python train.py --hidden_size=64 --num_attention_heads=1 --vocab_size=2048 --hidden_act="swiglu" --positions="rope" --rope_theta=10000.0 --attn_scale=0.125 --beta2=0.99 --lr_head=0.00965 --schedule="wsd" --doc_mask=true
Each number is 128 + 32 x the weight over its row's rms, rounded and kept within 0 to 255. Layers, rows and columns count from 0. The size above them is the row's rms in percent of the matrix's.

# layer 7 MLP down (transposed), 192x64, rms 0.272, rows 33-67, columns 0-63
size [115  93  96 109  97  90  94  97 101 101  90 103  97 103 107  97  95  95  87  91 101 102  97 105 106 101  97  95 103  93 104  97 106 102 101]
[[182 119  98 149 131 106 137  59 155 103 167 120 158 134 134  89 129 134  81 129 162 158 134 126  93  93 151  79  81  32 108 134 162 118  92 179 177 169 104 164 138 140 144  89 187 119 139 155 178 138 101 140 122  99 125 134 141 123 130 177 135 116 103  71]
 [148 177 144  89  99 114 157 150 118 125 229 182 146 118 161 121 130 160 146 145 138 148 105 118 121 161  50  68 139 148 111 161 103 122 148 120 150 111 114 168 148 116 122 121  99  96  67 102  44  91 118 153 160 104 135  80 150 149 138 121 155 183 127 131]
 [ 95 134  93 134  88 132 152 113 141 102 178 104 145 104 117 198 138  92 141  82 144 119 141 137  71 136 163 127 118 133 192 126 153 127 116 143 112 125 107 136 133 199  79 108 133 109  77 180 144 129  80  80 113 151 160 111 107 167  93 226 102 121  94 159]
 [141  64 163  93 118 197 113 116 104  89 105 169 134  91 255 125 117 122 119 103 119 129  99 120  91  81 135 170 131 149 117 154 128 109 142 106 145  78  99 108 132 177 150 123  85 160 151 103 169 156 105 143 122 137 109 104 118 102 129 174 129 159 148 167]
 [ 57 123 114  57 135 162 135  71 138 150 119 125 214 167 156 143 133 115 101 111 109 142 113 129 169 136 134 198 173 119 116 148 101 126 203 104 142 120 139 113 151 144 120 114 133  50  98 157  88  94 158 142 110 164 144  99 143 161 118 104 180 147 149 124]
 [164 127 136  99 119 136  81  39 151 103  95 126 151  92 119  94 130 140 131  67 104 141  82 145 139 148 120 151 159  77  59 113 125  84 116 122 188 127 148 142  95 119 118 148  96 107  52 152 153  88  93 188 158 166 162 126 131 160 142 127  76 152 116 132]
 [177 184  53 194 134 135  84 164 171  82 122 157 130 158 136  79  89 138 127 107 141 127 129 166 142 135 129 142 124 151  74 133 118 104 150 156 151 122 112  77 149 131 130 121  92 141  56 112 189 126  74 140 151 156 158 120 142 123 131 113 114 105 188  62]
 [ 63  57 190 117 171  97 140 149 123  62 167 150 110 135 107 131 144 135  89 172 171 136  98 125 148 121 188 160 133 116  92 122 109 130  83 106 137  93 146 122 157 175 161 168 176 118 144 151 162 147 160 129 189 131  98  93  95 132  66 164 128 116 136 109]
 [121  65 135 110 112 142 133 134 172 142 148 169 222 155  43 169 138 178 140 104 139 131 139 138 148  71  82  98  97 146 163 125 159 155 122 105 156 122 149 102 101 115 105 127  99  57 139  95 151 154 126 156 125  98  93  95 121 157 110 153 174  73 123 122]
 [130 153 120  85 148 135 106 157  72  65 120  62 148 118  91  67 164 145 146 128  98  83 116 199 106 118 117 106  68 123 119 175 133 160 162 164 114 107  54 144 145 148 173 116  82 171 119 107 159 121 147 137 147 141 108 103 113 172 125 125  68 146 133 111]
 [142 115 162 137 123 129 181  81 163 200  74 129 141  88 182 116 143 156 131 147 155 152 112 115 129 119 154 109 112 132 123 152 107 157 187  99 170 164 111 117 156  89  67 152 100 149 201 162  99 101 122 110  90 129  85  60 146 162 124 176 164 104 153 136]
 [189  78 103 132 161 135  78 131 100 110  96 145 106 102 148 144 137 144 129 128 191 159 124 104 138 118 103 156 137 108 128 121 165 127 191 120 108 129 161  92 217 187 149 142 131 101 179 152 150 209 149 125  89 134 111 130 108  95 126 105 209 102 114 129]
 [127 116 161 108 172 178 129 118 143 159 154 145  98 167 118 118  69 132 106 163 167  94 148 132 194 126 127 173 147  65 138 160 131  90  96 136 106 159 183 150  96 118 165  66  74 170 155 123 114 138 118 151 176 175 136 140  88 123 155 169 143 131 107 198]
 [158 113 147 149  83  95  60 136  92 115 103 143  94 143 125  40 157 172 137 114 127 174 149 152  46 161 146 117 126 148 136 159 155  93 127 138 123 150 169 163  83 164 121 113 141 143 113  74 114 112 132 150 171 170 139 102  90 139  75 191 117 133 155  91]
 [ 72 138 160 108 133 143  84 152 127 158 148 158 121 179  76 127 191 153 148  96 118  99 153 129  97 101 126  90 114 122 124 144 109  87 112 100 139  98 131 125  47 106 122  92 143  74 116 156 113 106  97  78 149 110 100 161 184  79 110  56  89 149 124 181]
 [ 75  97  91 165 155 137  92  89 113  96 118 117 167 110 119 118 152 132 123 144 118 147 116 123 137 188 139 140  94 178  83 132 123 199 127 167  93  89 189 202 142 131 144  98 150 123  62 170 201 117 150 114 139 151 114 190 119 116 128 105 125 176 141 136]
 [133 132 120 153 143 115 163 164 132 132 150 134 131 100 123 172 167 171 138 181 110 114  90  90 122 169 105 125 118 115 119 211  78 138  92  88 111 166 128 150 149 120 143 155  94 207 103  94  86 134 142 103  72 135 116 177 145  72  93 194 116 169 173 131]
 [103 148 158 157 129 134 175 120 182 211 116 110 154 138 123 114 137 125 138 146  98 126 148 146 152 143 200 151 171 112 100 145  93  40 138 134 127  95 139 160 156 157 161 138 111 100 217 164 145 150 152 100 164  79 101 125  99 134 152 102  68 136 119 152]
 [141 162  91  61 148 118 109 140 102 101 129 117 131 143  95 121 112 139 135 141  52  94 137 147 102 116 151  88 115 205 165 156  75  88 143 137 171 136  75 104  99  90  77 142 104  98 173 108  98 159 109 129 163 200 151 160 150  78 122 124  90 126 156 156]
 [ 72  94  90  91 131 152 166 125 122 101 107 162 123 100 110 150 152 120 133 117 109 128 104 142 117 126 133 135 137 115 150  77 138 192 160 112 229 110 137 129 143 116 158 152 140 180 173  96 234 175 111  78 141 108  94  95 123 126 132 101 115 119  96  83]
 [113 104 112 107 161 195 114 122 117 129 147 149 105 139 167 145 126 100 154  67 127 104 150 134  97 173 116 154 107 104 147  69  99  44 144  63 104 134 135 155 131 117 172  74 132 106  94 135  41  80 139 155 143 147 112 129 124  76 160 176 116 118 114  91]
 [140  92 165 144 116 171 198 152  91 172 125 113 144 123 122  75  90 130 137 150 165 108 136  69  97 107  94 105 127 131 134 169  59  71 132 100 158 159 138 113 159  61 133 137 108 149  81 119  85 131  54 170 157 157 144 158 144 128  95 138  93 106 129 168]
 [122 123 139 138 132  85 145 121 127 151 209 174 120 138 213 159 109 160 117 138 115 141 199  94 123 194 119  77 142 138 157 106  95 130 131  64 101 131 174 134 161 107 137 110 137 123 121 161 157 111 137 120 203 117  91 141 102 163 109  93 178  88 123  92]
 [121  89 166 128 154  84 159 126 152 140 170 137 116 145 109 112 125 123 170 146  83 183 153 132 161 153 115 108  96 104 134 153 181 194 138  88  77 121 118 130  92 121 133 175  67 136 105 152 105  98 126 137 104  95 236 134 119 120 132 176  99 184 124  87]
 [126 132 158 154 160 141 137  81 106 114 137 129 142 181 179 164  47 150 152 129 138  90 141 168 127  75 145  97 118 130  98 121 129 159  83 133 161 140  17 152 132 103 144 110 185 110  94 134 162 136 120 113 109 129  82 138 126 150 155 107 186 151 141 190]
 [ 70 130 124  77 132 115  91  86 158 133 144 126 106 163 108 123 162 163 118  85 120 126  81 141  92 144  51 134 180  81  94 157 125 130 146  49 127 101 108 128  96  94 123 105 162 166  97 129 134  69 166  82 137 111 106  67 100 136 132  68 109 129 160 111]
 [ 91 126  84 118  98 142 107 100 173 172 167 106  40 140 183 120 165 125 142 229  88 158 136 113  62 159 136  70 136 142 105 112 124 141 106 103  87 145 181 134  98 108 118 133 124 137 108 175 115 148 141 117 124 135 106  88 104 168  80 118 154 127 135 125]
 [167 136 213 162 175 153 128 153 157 154 111 156 173 103  68 150 158 150 134 142 131 176 139  86 129 161 105 119 202 118 111 130 116 105 117 138 115 158 182 132 112  85 160  72 128  96 148 148  94 107 121 147 151  86  81 124  56 110  78 140 151 143 102 146]
 [ 98 105 100 116 143 130 108 119 125 129 118 117 158 161  51 144 180 177 111 134 145 171  55 155 132 140 110 151 120  70 121 150 125 135 118 144  91  67 127  95 197 111 191 136 168 167 108 127 146  74 123 153 124 140 189 137  91 171 110  65 118 126 124 151]
 [ 82 144  90  88 136  79 140 180 133 151 128 146 180 151 124  92 104 171 144 114 150 126 121 118 101 175 188 111 143 130 110 103 129 108 166 157 141 171 174  99 190  96  91 112 126 142  90  76 149 141 143 107 130 161  42 120 101 180 158 118  82 164 107 164]
 [208 128 112 153 156  73  67 103  99 151  83 106  98 123  87 140 187 139 121 151 118 161 158 144  78 108 159 131 125 124 101  86  95 121 192  78 132 147 121 120  77 191 144 143 118 148 125 108 130 124  95  99  75 116 129 122  88 122 133 144 117  47 150 146]
 [118 150 109 182  85 101 125 173  89 167  87 149 218 119 100 138 157 117 156 121 153 132 150 116 126  88 113 145 171 145 119  98 114 113 116  91 114  98 146 131 154 157  74 157 141  74 149 145 148 130 126 112 154 144  72 189  68 177 192  81 153 142 148 137]
 [121 119  93 156 133  99 155 149 146 172 141 141 134 137 128 141  89 158 124 146  56 135  74  79 112 111  89 124 184 120 131 138  88 130 158 156 124 101 165  91 221 157 116 167 116  92 110 108  93 151  95 142 162  99  58 147 147 174 143 107 109 162 175  80]
 [178 137 114 127  97 200 126 148 138  76 132 110 137 175 128 147 129  72 109 169 184 165  91 171 170 120 163 104 113  89 132 183 141  93 124 130 100 126 106 131 106 161 165 120  93 168  75 120  93 107 163 127 159 130 143 133 119 178 157 152 211 140 170 155]
 [ 97  56 172 166 103 109 135 101 115 120 162 114  58 118 179 125 125 124 142 115 106  79 131 112 163 170 101 135 119  99 140 159 143 120  71 120 119 133 110  63 126 141 141 125 190 117  95 156 125 167 143 156 110 188  94  91  74 130 158 143  74 132 118  56]]
# layer 7 MLP gate, 192x64, rms 0.242, rows 34-68, columns 0-63
size [ 86 100 105 105 102  97 105  96  98 107  90  92  98 104  98  97  96  98  89  98  94 101 106 106  96  98  97 104 102 116  85 104 104  98  98]
[[132 140 108 137 105 138 178 147 135 124 154  88 139  63  89 124 139 164 144 100 132 175  95 141  96  57 156  95 152 142 183 167 116  75 125 130 118 124 134 174 162  63 102 147 130  99 156  86 148 131 182 103 142 121  95 143 150 130  48 137 155 177 101 176]
 [ 76  93 153 179  78 138 116 130 138  83  99 122 135 126 108  85 144 107 141 126 113 156 124 115 133  98 143 163 156 104  70  94 160 161  92 164 157 111 158 150 167 106 107 114 121  82 107 112  60 153 209  75 138 107  94 123  97  55 135 177 104  99 137 104]
 [134 105 162 144 140 145 119  78 115  92 142 132 146  78 116 129 133  79 157 136 126 124 192  66 159  66  65  54 138  84 154 124  87 111 141 128 120  90 122  83 120 102 104  52 118 105 133 105 114 208 111  68 153 172 140 132 131 122 123 141 134 138 141 135]
 [163  68 193 152 107 129 104 136 112 103 146 143 112 133 134  72 104 126 124 128 101 133 110 173 115 128 153 134 102  90 209 132 112 126 144 105 217  39 138 161 136 111 159 123  93 160 150 143 118  96 169  56  97 137 157 120 170 108 123 121 154 156 152 117]
 [100 130 125 119 165 118  85 152 108 105 126 119 124 143  82 150 183 131  80 186  78 113 200  80 163 112 166 161 134 210 158 113 104 129  83 109 150 144 172 136  91 115 123 142 126  86 128 152 135 127 164  94 114 168 193 100 146  76 139 134  88  82 120 125]
 [166 108 171 116 148 111 115 104 111 147 143 127 147 125 113 160 168 104 139 141 135 129 151 124 148 108  86  39 153  86  50  96 140 194 113  68  90  92 110 136 131 138 132  77 140 125 155 122 151 140 204 176  91 117 139 157 172 155  85 160 148 149 118 174]
 [ 84 113 201  69  82 164 140  74 122 154 149  89  99 114 105  84 151 128 136  95 122 206 129 133 119  93  98 140 101 115 123 125 112 152 129 131 102 126 199 175 126  78 177 174 114  78 107 140  89  57 151 102 135 128 118 135 152 107  99 122 164 122 132 110]
 [114 136 117  85 102  93 166 138 163  92 164 113 100 156 124 161 167  70  81  48 125 169 119 112  82 105 121 135  85  84 112  81 125  95 118 145 115 141 103 140  80 153 168 162 164 139 160  81 131 103 198 102 148  71 163 114 100 170 126 121 166 121 133 139]
 [ 62 115 112 163 146  78 134 143 111 135 139 140 161  98 173 170 126 109 170 125 132 142 107 141 163 179 180 183 151 117 110  75  83 130  90  70 131 111 122 113 134 133 154 107  97  79  99 113 103  95 148 145  57 171 171  82 105  65 106 156 157 140 153 117]
 [152  90 157 164 125 100  80 148 101  91 118 102  68 134 151 179 169 148 149 141  95  90 177 111 149 117 136  93 134 115 123  48 156 167 144 212 161 106 177 118  78 122 168 125 107 142 163 140 108 106  96 125 109 146 121 102 159 147  92 182 183 146 133 131]
 [117 146 163  88  81 116 138 117 123 112 146 150 135  75  70 120 150 118 157 166 134  74  60 138 162 114  98 125 142 120 140 205  60 109 129 116 105 129 131 162 127  64 183 114  96  75 111 110 132 125 162 128 142  85 122 116  98 131 107  78 106 207 122 151]
 [135 130 212 151 107  85 109  76 134 147 120  66 103 137 139  90 147 165 123 116  91 106 118 131 140 138 104 194 146 135 131  77 128  84 177 189 104 215 137 121  92 133 125 111  82 110 110  90 145 177 145 145 184 165 138 133 106 118 117 180 116 141 118 112]
 [131 149 131 117 149 100 155  77  88  98  62  89 104 131 132 108 151 101 157 132 140 116  73 185  89 163 115 153 145 172 208 148  55 136 179 153 103 109 128 104 137 102 154 154 103 123 108 112  89 150 145 109 138 130 112 177 100 116  92 119 116 188  60 117]
 [150 124 114 118  51  94  49 157 147 116 139 120 186 136 186 127 126 101  76 158 110 102 122 101 105 141  86 115 120 150  94 101 118 153 153  85 160 114 172 112 151 122 128  92 153  97 177 129  77 104 109 123  63 102 173 107 156 143 156 107  86 147 182 162]
 [ 87 130 168 134 116 106 128 215 176  84 168 104 142 145 100 149 104  90 142 118 140 112 150 139 162 135 166 158 106 154 128  88 136 134 183 155 152 165 141 125 157 120  66 140 127 153 198 130 153  66  60  97 122 104 162  85 161 118 139 138 116  60 124 127]
 [107 124 112  93  92  97 113 180 151 138 161 109 123 113 106  87 112 139 163 199 130 156 122 149 219 142 104 143 104 133 117 185 158 185  98 115 138 102 155  88 180  95 124  66 144 170 159 131  98 131 139 149  75 124 133 113 128 149  93 187 160  75 109 123]
 [113 134 134 160 113 124 186 113 116 114 190  69 110 161 158 152 184 138 169 113 163 103 110 137  96  90 138  94 168 131 116 143 101 129 180 114  37 120 158 123 146 109 141 123 146 120 107 174 200  51 168 144 125 181 139  96  89 130 146 153 127 138 102 125]
 [103 127 110 102 133 184 186 131 109 163 142 109 141 117 139 101 165 160 156 127  37 130 127 113 145 101 162 162 123 169 136  76  97 124 147 127 195 138  82 159 107 138 108 106 145  63 101  80 149 103 136 178 168 171 153 195 109 117 124 161 104 113  88 108]
 [156 103 103  93 156 138 129 118 156 109  91 127 137 178 124 129 122  94 118  94 170 104 181  91 122 137  57 141 170 139 136  86 107 177  56 144 132 126 107 116  83 119  61 126 152 114  62 148 125 142 121 147 112 131  87 127  90 117 138 128 209 149  92  59]
 [162  92 111 123 129 137 134 130 154 146 167  82 152 125 166 101  75 153 163 107 101 116 120 144 103 111 104 132 102 132 145  71 113 120 133 148 115 127 146 153  70 101 146  66 149  83 140 153 121 151 114 152 154 158 141 135 141   0 167 165 116  60 113  83]
 [131 140 110  91 131 154  90  83 179  93  41  83 157  81  98 169 122 145 100 125 142 107 134 185 146 144 119 161 142 141 123 103 149 118 121 183 161 130 157 123  91 141  71  87  84  73 135 118 101 141 171 130 179 125 148  98  77  94 120 171  74 148 124 121]
 [142 182 107 154 130  94 164  75  97 138 148 119 104 104 189  96 113 131 167 156  95 143 104 177 128  63 167  55 133 109 184 159 127 199 105 131  86 131 138  85  90  65 104 103 130 107 129 128 126  92 170 123 142 140 165 123 128 150  93 103 137 168 140 100]
 [ 64 167 160 119 127 164 116 113 122 162 149 160 167 110 171 155  92  75  94  88 123 142 137 137 154  91 102 119 103 141 188  80  94 135 147 121 132  98 136 132 103 112  70 111  76 147 122  63 160 144 137 118 142 143 177  96 106  66 200 166 135 105 152  91]
 [114 111 151 189 219 119  94 133  90 136 132  63 151  84 118 122 149 132 103 127 124  73 133 121  75 101 102 102 169 125 148 132 136 145  94 124 139 162 151 103 125  72  95 150 154 202 119  83 137 139 144 111 156 148 144 135 146 159 116 135 196  51 136 146]
 [130 115 145 143 139 140 107  66 179 169  91 148 105 104 226 149 198 103  91 163 101 134 124 118 163  53 106  94 137 113 128 135 158 130 112 193 158 103 138 127 134 134 130  63 164 131 174 118 107 143 114 130 158 149 117 110 141 118 123 139  81 176 141  75]
 [111 102 144 167 136 141 116 153 127  78 139 211 201 156 124 120 139 151 146 151 166 129 122 147 112 177  85 170 119 130 175 144 140 136 138 178 179 181 178 170 146 115  97 146 185 126 152 132 110 105 103 151 105 122 155 133  77 168 161 137 151  63 174 115]
 [131 140 106 145  91 139  75 184 155 101 116 174  92 108 134 172 191  88 124 108 118 133  91 119 123 112 115 137 193 140 132  96 159  76 107 154  89  82  77 120 184  99 134  84 110 185 152 129  50 109 171 150  71 151 126 115 124 150 118 143 138  94 145 142]
 [121 101  88 107 143  70 129 151 161  69  97 129 124 189 119 166  80 120 155 152 171  82 145 149 154 154 131  95 201  86 123 124 158 119  78 147 154 171 145 100 124 137 133 132 142 119  95 149 124 154 130  94 136 113  79  97 101 113 191 200 129 104 118  62]
 [181 109 164 172 142 124 101 130 138  81 129  64  76 111 116 143 120 131 141 136  69 115 163 158 126  80  74 101  88 130 172 121 117 179  93  63 103 107  77 154 112 143 176 104 166 124  90 144 102 114 151 152 125 126 176  98 155  71 124 105 178 156 126 102]
 [124 145 117 168 125  81 116 105 112  95  71 143 132 145  84 128 157  75 124 159  96  93 152 123  95 119 112 118  45  88 135  96 100 169 164 156  71 167 121 118 112 129 151  79 106 109  98  57 117 118 107 101  68 182 130 154  60 134 143 100  92 119 110 127]
 [158 148 123 106 120 133 189 149  99 119 116 148 204  69  96 154 133 152 148 141 118 131  80 111 111 166 180 111 147 100 141 167 184 107 107 128 189 177 166 133 141 104 127 129 146 155 146  54 181 141 135 150 128 151  77 137  59 161 103 113 112  98 170 141]
 [143 165  95 138  85 162 177 129 172 153 105 127 194  94 137 132 134 109 135 127 106 151 124 166  79 122 112  59 123 102 144 102 111 126 135  62 134  80 127 143 129  48 149 106 123 109 182 153  82 180 141 160 124 112 175 138 123  59 153 117 153 176 106 157]
 [131 109 142 124  85 133 113 133 128 137 134 109 111 158 163  98 121 133 151 127 149 116 103 153  91  79  68  83  92  85 147 137  86 120 137  69 175 153 102 114 174  74 182 156 122 139 114 151 136 174 114 105 150 101 127 126 179 136 130 165 174  97 242 106]
 [133 104 167 125 156  84 136 130  55  73  98 119 133 139 156 144  74 135 126 106 109  66 169 116 160 200 136 127 133 131  87  63 123 109 108 125 153 133 153  85 120  70 123 137 159  87 146 166 113 128 125 127 100 118 159  70 100 130  78 173  99  74 126 172]
 [148 165 141  91 126 137 136 207 120  92 155 117 109 112 103 125 105 118 149 169 114 170  76 110 115 132 151 152 188 129 117  94  90 142 148 132 124 160 112  73 158 181  30 144 135 157  72 153  85  88 132 155  84 125 109 121 117  84  98 130 102 151 167 168]]
# layer 7 MLP up, 192x64, rms 0.247, rows 34-68, columns 0-63
size [ 89  93 112  96  93  88  95 102  96 106 107 101  99 107  90  95  87  92  95  94  97 102 104 102  99  97  93 107  92 109 102 111  94 106  97]
[[146 117 138 107  69 109  74 104 100 101  71 149  95 127  88 134 139 104 169 137 145 132 175 157 167 133 156 150 116 158 130  73  63  81 146 139  67 124 181  68 147 140 122 148 129 131 150  94 127 192 135  91 141 137 141  95  96  99 147 153 194 109 140  83]
 [134 135 185  68 162 131  87  84 128 108  76 137 166  81 133  91 154 127 166 168 144 103 182 120  75 160  95 188 139 131 123 102 159 174 143 114  81 144 139  72  75 111 121 142 106 142 171 181 170 111 109 152 135 101 120  95 144 134 102 164 132 101 103  82]
 [146 151 150 123 138 107 169 124  94 154 130 163 153 158 116 111 157 115 157 123 161 112 152 110 132 135 149 114 177  69  93 167 129 187  97  97 146 174 158 141 153  83  80 124 127 109 101  89 137 164  87 118 144 171 130 178 119 126 186 110 175  45  69 181]
 [119 108 150 110  93 141 112 111 144  87 100  62 115 112 185 161  64 150  65 138 186  87 144 133 132 134 116 134 182 127 133  99  91 160 156 111 136 155 129  98 116 142 158 173 111 137 181 130  96 131 120 148 174 130 129 194  76  68 156 165 130 152  66 134]
 [ 66 169 120  61  76 161 174 100 162 132 136 166 159 116 131 149 152 127 147 108 165 124 144 109 152 146 113 115 127 138 111  77 101  45  99  93 122 120 105 128  86 142 112 185 126 116 112 163 153 136 104  94 143  71 110  85  95 153 189  85 143 127  72 156]
 [165 113 129 124 143  97 158 127  63 183 120 176 115 152 185 116  87 153 120 113 118 117 132 104 183  81 159 188  38 138 164 147 132 123 119 117 144 170  91 149  74  70 129 103 133  95 131 140 157 104 134 165 146 104 121 154  69 134 160 132  82 147 164 141]
 [160 110 144 119 195 100 188  44 123  74 118 107 151 143 117 160 134 114 137 108 160 125 167 100 167 125  84 143 129 171 125 129 108 171 147 134  80 122  51 128 189 123 184 135 148 102 121 117  92  98 120 172 105 111 127 187 139  83 126 129 170 160 109 128]
 [128 129 134 205 177 138 179 103 106  99 131 178 151 135  81 167 189 139 106 122  79 128 164 101 125 203 100 112  83 135 135 134 117 104  87 149 154 131 134 163 113  69 144  70  92 140 152 190 126 138 151 130 139  85 108 117 125 145  79 102 107 146 122 183]
 [115  78  97 166 114 125 136  89  62 193 162 146  97 188 137 128 106 109 196 109  61  74  98 127 141  93 103 116  71 122 130 135 142 132 132 119 131 113 165 149 104  82 156 122 136 157 183 135 155 108 149 167 183 140 168 158  66 160 126 147 154 130 136 127]
 [110 180 162 130 140 153 140 148 109 104 158 105 154 124  41 111 103  64 125 116 163 122 151 145 117 143 148 136 172  76 139 170 134 164 102  92 137 100 129 125 118 148 156 144  85  92  62  63  91  85 103 177 120 134 134 180 120  91 138 126  67 125 179 102]
 [114 140 114 155 113  97 126 134 155  87 140 139 136 105  99 185 124 152  97 167 162  60 111 109  97 145 119 144 133 105  88 148 141  76 121 138  97 162 101 197 120 178 214 108  99  60 135 112 139 135 139 122 114 151 118 107  92 175 143  85 175 181  72 127]
 [127 184 110 116 116 163 181 165 157 100 142  97 155 154 122 102 121 148 119 144 148 119  89 128 119 111 167  52 178  80 120 152  90 113 114  69 169  68 134 137 151 182  93 146 115 142 135 188 136  91  97 168 130  69 113 137 135 181 156 128 134 187 161 120]
 [ 90 119 147  97 141  88  76 125 131 155 154 108 173 122 121  72 167 111  98 105  80 138 136  86 159  57 144 174 123 157 168 102 180  77 183 108 119 149 136 133 145 173 130 136 134 118 127 147 145 102 171 169 160 188 141  78 127 143 165  88  79  99 151  94]
 [111  89  88 168 135  57 139 120 105 144  93 153 113  74  85 127 182 132 163 147  98 154 106 105 138 100 117 106 151 143 158 205 128 159 138 178 160 138  89 124  91 164 119 151 136 112 129  91 137  92 137 172 139 144  99 170 120  91 153 138 219 152  80 144]
 [116 127 133 130 159 136 140 111 150 120 108 124  64 122  55 121 166 138 103 101 138 121 135 149 133 145 162 115 108 115 125  92 191 108 152 116 166 108  84 137 133 145  61 143  92  89 177 116 108 131 170 181  46 147  73  95 145 181 115 139  93  78 163 177]
 [177 113 128 126 105 135 107  98 131 120 117 113 141 113 163 131  74 122 143 150 108 187 176  86  72 183 203 158 122 127 121  98 196 141 203 112 127 137 119 132 127  96  65 117 164 119 140 151  94  93 145 167 137 177 108 165 144 135  99 110 126 143 141 201]
 [ 95 123 110  77 137  87 123 128 136 185  93  84 136 120 102  68  78 129 127  96 150 143 127 109 104 149 145 148  62 166  74  73 164  83  88  89  54  94 154 128 131 112 101 124 176 110  78 151 111 168 168 112 161 128 140 141  87 166 100 107 124 123 142 103]
 [188 150 113 137 140 132 117 166 166 118 115  48 130 148 157 168 132 126  90 126 206 139 148 101 147  99 121 130 157  44 107 192 158 114 127 114 103 100 159 166 150 102 127  95 113 206 107 196  88 118 142  95 113 140 110 143  93 115 110 138 160 129 106 131]
 [135 136 114  93 123 124 137 139 156 128 119 162 138 145 180  55  82  78 143 133  72 193 167 110 112  88 154 129 133 198 136 109  95 116 134 105 123 140  97  66  81 163  90 161 130 170  65 168  80 120 143 135 127 134 174 153 131 152 122 118 136 180 174 109]
 [155 136 129 157 154 151 130 192 125 153 112 125 125 151 159 156 144 138 103 184 150 131 152 124 165  77 174 218 128  93 154 185 125 150 146 138 166 181 100  96  98 133 133 113 152  86 158 116 179 140 128  73  58 174 142 153 142 139  96 101 179 153 111 139]
 [145 182 114  95 178 142 152 117  96  56 125 139 118 124 149 154 129 136 130  78  90 165 103 110 174 113  83 112  95 191  90 132 101 165  97  96 148 155 131 144 154 146 182 127  81 173  99  77  99  70  96 146 154 145  95  99 127 129 123 150  68 129 106  77]
 [ 94 173 147 129 132 114 103 130  50  91 149 136 152 180 173 162 166 137 110 103 105 125 129 147  99  62 189 136  90 117 169 113 163 127 158 125 166  85 137  53 126 135 149  94  97 125 127 165 109 127 121 100 126  93 191  78 124 163 133 101 129 131 127  58]
 [163 127 141 151 144 155 101 119  94 136  97  99  95  89 120 190 138 182 121 149 110  69 119 127  84 109  96  86  79  95 107 109  99  97 177 188 131 108  81 131 164 112 122 141 129  70 122  62 179 150 190 128 116 152 116 131 167  78 116 122  95  99 168 111]
 [134 107 123 112 130  85 113 128 154 209 158 170  76  84 152 129 136 171 120 126 102 141 126  96 171 100 116 145 127 111 124 170 197 120 117 137  84 142 143 162 113 179 193 107 176 139 235 159 108 147 168  91 133 152 128 122 142 146 153 143 113 160 128 156]
 [ 81 125  90 153 109  99 146 130  85 112 103 127 112 108  45 145 105 168 182 127 161 142  97 177 146 156 149  98 117 103 170 121  79  99 151 161  50 103 130 162 146 130 176 128 152 141 124 111 134  72  94 124  85 116 144  70 189 123 106  87  97 146 114 103]
 [ 93  98 131 169 108 161  82  79 186  87 197 131 119 167 130  56 126 107 111 145 101  92 104  97 171 123 146 101 118 175 119 103  73 162 121  92 112 110 145 117 136  91 193 153 125 125 124 121 101 176 115 162 128  82 155  95 167 111 143  93 169 105 103 165]
 [119 170 153 144 117 143  96 121  92 102  60 108 133 112 123 106 102 140 140  59 186  77 129 154  85  84 125 191 116 162  57 146 126 109 110 137 118 169 132 124 172 137  94 165 182 149 164 153 125 134 120 117 173 149 124 123  64 116 182  88  79 134 125 106]
 [142 180 111  90 144 110  82 131 196 111 146 133 131 132 154 134  79 119  91 211 138 114 164 138 156 157 181 135 181  92 146  96 123 137  90  95 127 164  83 128 174 151 133  90  86  53 145  90 103 143 153 111  99 119  96 139 172 150 108  98 177 110 137 134]
 [145 191 139 127 134 119  72 102 135  89 134 112  72 120 141 124 180 104 140 123 134 134 159 132 157 113 126 114 185 158 134 153 121 128 158 160  81 160  81 123  91 127 160 128 101 105 126 191  56  87 108 111  96 138 185 123 186 101 130 112 152 158 136  35]
 [140 112 170  73 143 226 153 147 128 118 123 156 130 149  87 141 120  93 143  85 124  83  90 111 142 123 158 157 110 117 162  85  92 139 116 159 133 155 117  80 180 196 132 106 122 192 120 205  75 124 146 149  99  76  93 114 103 145 137 143 126 146 134 129]
 [ 94 107 151 118 144 153 160 129 138  97 129  72 135  57  99 186 102  90 102 131 133 105 140 123 142  95 148  83  92 134 207 158 145 133 164 160 150 151 133 141  71 118 148 132 135 139 117 143 192 189 147  73  93 108 143  78 151  69 125 175 112  98 132  92]
 [133  99  88 120 173 118  75 162 114  63 181 156 173 128 110  90 139 119 125 143  88 111 140 179 161 161 158  91 169 145 179 147 163 133 110  85 130 106 102 104 131  63  58 155 118 129 126 123 119 130 175 120 187 137 172 147 151 158  95 165  98 159 111  90]
 [ 81  65 206 163 136 112 125 108 152 122 122 154 124 105 115  69 157 106 162  91 119 148 108 130 158 107  70 124  67 140 104 181 124 119 168 166 141 122 115 144 158 121 159 117  99 121 156 154 105 214 179 139  84 107  89 101 109 121 150 146 111 125  71 102]
 [ 91 129  72  97 147 184 128  67  63 170 128 132 151 125 103 185 191  99 137  87 131  94 121  67 200 108  99 152 122 145 107 165  64 125 145 120  69 118 130 119 137 153 127 123 118 137 111 120  78 124 119 127 159 111 131 124 157 189 143 107 100 153 161 155]
 [ 97 141 141 119 144  86 168  94 141 192 141 161 109 120 190  97 122 132 139 189 149 149 122 137 106 140 169 153  79  94 110  79 126  95 146 189 114 154 136  80 190 132  54 145 198 163 107 158 135 107 129  68 106 128 104 140 122 139 108  96 154 105 149 144]]